Part of a small language model's weights.
Architecture: biases on query, key and value, tied embeddings, attention and MLP in parallel, capped logits.
Training: 137M tokens, 8558 steps.
Each number is 200 + 30 x the weight over the matrix's rms, rounded and kept within 0 to 999. Layers, rows and columns count from 0.

# down: layer 3 MLP down (transposed), 1280x160, rms 0.0957, rows 327-364, columns 0-39
# up: layer 3 MLP up, 1280x160, rms 0.284, rows 328-365, columns 0-39
down327,215,188,253,200,197,219,186,146,166,190,190,252,211,197,188,161,168,161,208,189,233,185,212,177,236,212,205,209,200,201,183,199,155,210,150,223,195,172,189,231
up328,189,160,188,169,260,234,212,152,180,190,191,179,201,227,165,230,199,182,210,198,198,206,219,171,193,194,219,222,198,154,217,222,190,192,159,188,205,193,145,195
down328,164,233,194,211,207,234,266,212,188,194,201,204,205,293,197,240,236,226,218,193,173,170,203,139,213,188,201,241,192,184,187,187,199,178,133,145,236,232,186,197
up329,244,191,221,191,167,154,150,175,200,185,212,270,206,217,209,178,230,197,169,187,197,184,180,168,253,225,202,221,237,180,188,196,147,203,195,220,178,153,238,137
down329,147,251,197,206,209,173,209,186,190,245,147,151,209,245,168,156,158,230,194,230,216,207,227,158,173,199,200,179,200,214,214,149,185,212,183,228,219,214,174,224
up330,239,195,192,173,157,209,185,198,155,238,218,209,145,201,223,185,184,176,219,170,227,204,120,186,156,191,184,184,216,217,190,219,160,122,141,214,231,166,239,182
down330,211,195,186,154,188,160,157,148,177,212,186,197,164,220,219,258,241,226,226,187,175,189,233,169,171,249,218,267,195,221,185,173,230,170,210,184,221,239,225,205
up331,186,225,166,204,203,199,196,235,208,151,178,230,206,231,210,201,170,181,259,211,136,202,160,181,230,201,222,207,193,259,183,206,224,176,146,198,226,212,191,214
down331,179,194,203,190,209,242,212,216,155,175,193,193,181,237,157,236,206,228,151,188,216,238,246,224,204,204,212,195,193,185,223,171,279,196,229,224,197,180,176,144
up332,198,135,148,233,265,180,190,214,180,196,171,209,179,186,197,180,229,210,232,209,222,202,178,204,201,193,180,258,163,169,190,238,156,221,195,188,188,226,211,160
down332,240,250,210,171,165,219,180,195,193,142,185,179,222,172,220,206,184,194,233,176,234,192,222,214,192,223,226,183,193,176,200,239,205,248,189,216,165,154,221,199
up333,267,244,214,168,161,223,152,310,233,238,190,180,206,212,245,180,173,207,254,199,237,280,156,203,182,182,180,207,223,171,181,178,187,183,206,165,204,173,216,155
down333,214,231,162,186,199,232,160,235,234,228,191,219,206,219,280,216,171,229,281,190,240,236,140,220,220,167,135,200,178,176,186,197,152,204,238,195,197,195,208,148
up334,195,160,229,159,220,242,148,180,199,187,223,191,152,221,203,184,222,282,182,202,185,192,182,198,272,254,204,199,209,222,211,139,202,207,171,150,182,178,218,194
down334,201,231,203,225,211,219,200,213,223,229,150,197,244,165,164,204,157,210,215,183,213,190,238,271,225,227,141,198,199,129,255,211,207,228,153,153,135,212,176,215
up335,154,211,155,215,143,232,219,207,208,218,185,167,199,152,209,180,234,228,241,181,249,225,135,208,184,227,200,217,226,247,180,245,223,172,265,232,194,192,198,196
down335,201,188,217,138,215,203,238,216,220,240,191,153,165,185,189,214,160,160,167,163,220,193,221,228,145,194,223,211,196,243,188,217,167,184,177,193,166,204,185,218
up336,156,204,156,222,168,147,210,247,207,213,176,218,181,159,245,178,228,188,200,204,245,226,208,202,192,173,150,153,191,183,190,221,200,174,189,192,232,200,201,164
down336,218,186,226,207,246,202,197,156,207,201,235,225,232,165,163,210,223,217,226,218,207,206,159,209,217,183,243,142,168,176,189,205,195,251,217,253,186,214,205,177
up337,156,199,166,231,179,168,195,264,175,219,197,191,185,204,188,211,222,163,190,184,211,161,114,253,181,186,184,166,195,193,198,187,179,196,182,237,198,160,262,200
down337,212,223,216,212,187,198,165,215,187,170,226,243,213,198,240,144,208,203,178,229,215,213,203,159,182,175,199,184,165,198,224,208,189,169,167,198,207,216,240,211
up338,196,180,161,195,234,132,179,195,210,208,238,189,209,222,245,207,236,170,237,206,177,201,160,196,174,208,218,258,197,194,243,158,184,216,167,184,175,225,222,168
down338,241,183,146,250,239,165,217,201,252,217,271,168,200,206,214,239,197,215,203,189,197,234,205,193,193,220,209,212,186,197,170,194,231,202,179,159,186,205,181,161
up339,180,187,208,229,199,236,204,153,186,215,194,244,201,197,241,188,213,243,190,219,179,183,171,221,204,234,195,162,227,256,196,206,174,238,220,236,199,220,159,176
down339,151,212,203,177,175,153,197,192,205,200,184,230,199,226,224,212,155,256,192,191,205,207,199,164,265,192,178,227,242,170,278,163,222,235,208,173,171,146,247,203
up340,230,145,153,238,206,238,194,223,215,227,245,175,226,198,150,152,187,210,234,199,189,149,196,205,263,161,177,226,210,210,174,179,211,191,164,213,229,189,188,206
down340,174,205,185,197,230,189,182,153,176,212,226,233,214,199,225,212,178,233,187,168,213,181,280,178,197,199,217,183,191,179,229,198,237,192,193,204,218,221,230,177
up341,192,154,215,153,185,226,190,207,201,161,238,181,179,225,198,223,209,229,199,208,172,228,135,169,181,210,233,217,209,208,254,230,143,214,219,197,218,214,155,134
down341,198,151,223,176,177,167,201,238,166,169,185,147,185,199,244,187,203,173,176,200,184,257,190,183,165,189,184,175,187,157,204,240,201,196,211,198,220,196,243,179
up342,149,214,186,179,230,209,210,178,202,173,231,213,173,202,172,140,187,167,199,159,207,226,213,173,139,164,206,232,221,156,208,228,236,229,230,244,222,219,158,221
down342,256,215,166,204,148,217,226,245,197,210,180,186,256,200,202,185,221,177,217,225,261,237,222,208,215,188,214,232,182,229,213,190,194,185,193,174,244,171,198,182
up343,175,166,166,225,209,246,251,198,210,216,212,189,236,221,160,187,225,241,281,202,210,184,216,162,248,205,207,241,157,184,234,190,221,226,238,236,190,243,176,219
down343,228,184,263,207,213,181,189,214,218,207,259,195,152,201,221,232,197,196,193,252,185,144,152,193,235,203,227,241,209,263,229,153,160,148,198,135,208,181,235,214
up344,176,259,191,178,184,186,210,252,159,190,202,202,216,180,229,227,151,208,227,222,179,221,225,133,257,207,222,196,198,196,194,239,183,169,173,177,173,267,239,185
down344,209,208,170,251,193,230,187,200,192,202,167,193,162,183,184,207,162,198,215,227,216,189,213,154,162,223,207,242,198,183,157,176,194,170,265,187,201,189,203,187
up345,202,143,187,187,176,226,196,243,174,231,222,196,230,257,171,214,199,240,249,236,201,193,155,94,195,172,215,209,203,247,141,207,216,130,232,181,213,236,198,173
down345,184,175,217,188,192,183,265,164,204,157,244,189,121,219,207,200,179,145,188,153,230,219,219,247,134,252,171,177,196,244,248,237,136,216,211,254,230,211,185,196
up346,226,229,192,193,166,187,206,214,176,237,202,177,177,174,170,137,191,240,252,205,229,251,193,198,196,207,216,206,139,212,217,216,226,206,142,192,252,243,163,194
down346,191,203,203,172,242,217,171,163,229,158,208,173,231,198,224,219,200,193,138,185,181,149,186,210,205,190,230,211,208,213,198,259,210,193,244,187,168,146,239,209
up347,186,208,201,221,252,156,205,256,275,217,213,156,177,226,210,207,173,212,215,231,194,197,216,226,244,167,219,228,173,218,193,193,164,200,231,276,160,119,203,181
down347,204,190,221,134,137,225,254,222,223,220,196,226,154,189,166,177,193,253,184,200,233,176,223,231,121,258,218,230,149,197,191,221,206,216,186,173,185,214,207,257
up348,187,154,201,194,171,198,202,195,180,188,204,222,203,229,215,166,210,194,134,216,227,185,212,125,227,189,181,203,192,166,215,200,215,239,194,182,222,237,189,189
down348,200,229,264,203,214,208,230,168,180,229,193,134,187,213,170,196,235,157,245,191,190,188,126,225,211,172,220,202,192,165,215,213,176,151,205,254,184,190,181,207
up349,226,156,225,203,200,223,202,171,260,246,222,201,156,157,227,165,217,210,201,215,188,181,167,196,147,170,180,198,188,162,173,171,174,208,188,231,148,169,200,180
down349,251,203,174,224,211,159,222,206,228,180,209,214,174,222,156,200,196,213,212,328,191,212,186,196,204,220,265,220,163,225,230,214,156,225,225,197,184,197,121,205
up350,226,228,177,248,222,153,207,231,147,206,200,131,162,220,230,223,206,179,194,170,223,216,168,202,235,197,170,211,222,227,219,209,255,191,154,227,170,194,152,169
down350,192,217,236,173,224,215,197,202,181,172,198,147,193,242,188,211,162,244,195,188,217,136,234,206,239,158,177,194,226,168,229,201,207,203,195,211,231,185,164,195
up351,193,193,139,198,180,176,255,236,195,191,204,195,185,283,173,225,198,155,208,218,180,242,299,147,196,163,180,193,228,187,166,175,248,171,218,250,172,197,234,175
down351,160,183,128,219,214,139,235,227,195,247,208,184,143,232,204,200,255,157,194,222,142,225,293,202,154,234,205,242,181,183,156,202,236,213,201,269,173,189,212,190
up352,208,209,205,224,247,243,243,224,193,206,222,244,156,190,176,167,179,221,224,141,237,216,192,228,178,147,164,166,192,191,219,203,228,177,219,175,191,217,202,224
down352,251,249,231,177,155,148,245,197,216,250,268,217,264,170,213,215,186,181,158,239,166,238,175,208,184,246,189,164,141,151,191,150,199,194,227,166,153,193,244,240
up353,182,171,193,160,250,201,175,179,159,120,188,195,233,206,232,237,214,220,171,216,197,206,210,242,252,148,214,192,157,191,183,181,212,233,242,235,198,186,270,164
down353,182,189,135,188,234,164,177,182,199,164,202,191,177,181,234,251,210,227,236,195,191,192,225,203,234,187,220,113,168,181,140,214,182,228,260,269,229,169,276,175
up354,184,163,193,246,196,184,192,198,184,202,234,232,138,190,208,204,186,196,208,202,196,207,227,198,206,122,233,177,248,203,246,235,244,250,175,232,195,243,220,207
down354,188,168,229,199,206,258,134,224,203,195,181,205,253,242,195,143,185,203,253,228,242,221,217,276,164,160,195,134,178,193,172,168,220,200,224,227,194,238,234,235
up355,193,247,184,189,202,198,203,215,240,200,167,200,184,210,227,180,218,199,242,197,193,201,190,218,180,205,203,240,214,240,169,192,192,169,229,201,187,194,186,179
down355,209,156,196,195,204,238,239,184,198,160,179,146,184,215,237,213,214,144,155,232,164,231,160,204,175,193,215,184,234,172,193,177,235,223,184,237,169,199,202,193
up356,225,172,190,183,169,189,214,235,202,268,170,206,218,196,212,164,227,180,185,209,146,178,157,173,190,215,194,216,271,216,174,178,194,239,165,222,198,238,210,195
down356,184,222,191,182,172,228,178,204,148,194,208,182,224,169,210,208,163,169,219,172,169,232,218,196,206,183,169,119,228,138,235,182,201,215,212,226,212,179,185,223
up357,185,204,234,204,198,214,160,203,194,209,215,178,232,247,231,215,187,194,221,174,191,203,209,181,246,220,220,211,148,189,224,211,230,168,197,206,180,196,226,207
down357,208,223,254,195,214,187,170,219,172,208,162,211,226,212,156,109,218,224,193,201,225,219,174,151,193,198,229,173,223,256,166,229,169,191,221,222,210,175,220,223
up358,222,151,235,209,198,240,183,270,232,198,179,233,171,184,202,244,202,182,229,208,203,171,232,228,198,190,189,217,151,191,226,214,221,157,197,210,189,195,253,161
down358,194,253,186,169,176,177,147,93,237,228,176,244,207,198,205,180,226,244,189,177,229,162,155,200,188,190,207,242,195,146,151,169,158,168,230,259,230,226,204,171
up359,229,191,183,168,211,183,156,172,161,166,210,238,188,242,164,230,243,200,169,193,205,242,161,167,200,239,181,242,264,148,201,152,212,188,217,213,251,205,221,201
down359,193,195,102,189,209,164,229,176,227,202,213,220,149,191,176,228,228,198,219,238,207,172,188,276,200,181,189,241,216,205,207,185,226,190,279,215,234,219,216,212
up360,208,168,191,177,144,152,223,188,239,168,206,194,236,205,188,169,202,230,209,209,229,146,173,143,275,232,161,238,187,195,191,190,175,249,147,227,208,239,250,162
down360,198,220,238,195,247,207,182,205,165,211,231,180,217,199,198,198,146,219,234,222,169,245,252,202,211,184,263,205,197,167,228,184,162,177,214,191,194,128,231,215
up361,154,170,195,154,218,251,260,188,212,171,168,223,167,193,158,190,221,210,226,224,147,261,200,208,210,174,202,209,224,248,244,186,244,184,190,218,216,191,189,209
down361,222,171,176,243,244,216,169,178,235,255,204,252,206,208,195,151,216,243,185,210,206,162,190,149,214,232,186,202,185,187,193,258,192,200,133,188,252,216,226,170
up362,214,170,222,219,201,225,251,210,188,192,232,197,163,193,185,130,262,128,183,184,158,217,187,240,157,210,212,223,173,166,197,147,184,206,142,207,230,206,167,151
down362,181,211,186,172,175,225,220,235,155,235,195,167,199,137,232,225,179,249,176,238,183,195,149,211,210,222,187,222,178,163,172,172,204,264,201,167,180,194,139,174
up363,231,213,173,188,234,210,251,184,180,171,184,200,207,129,172,227,204,197,197,304,259,229,197,188,187,192,221,188,235,174,255,209,282,209,240,174,217,276,195,199
down363,213,176,166,220,157,188,194,216,239,168,198,174,164,248,202,196,214,228,179,192,186,192,171,119,180,224,204,236,173,217,212,157,251,178,208,202,271,202,188,202
up364,225,167,228,248,224,179,199,140,197,209,200,240,191,200,177,198,276,212,214,160,259,222,229,246,219,227,195,169,230,202,186,206,200,279,213,213,175,169,212,209
down364,210,195,212,226,205,211,215,255,197,189,182,194,179,195,262,216,199,226,209,192,178,171,198,165,176,204,198,221,237,184,229,203,210,133,197,174,240,249,178,155
up365,152,210,250,211,196,203,164,218,156,204,163,193,156,240,178,162,195,250,218,136,189,165,229,210,180,213,209,193,186,230,197,160,244,176,173,206,188,243,209,162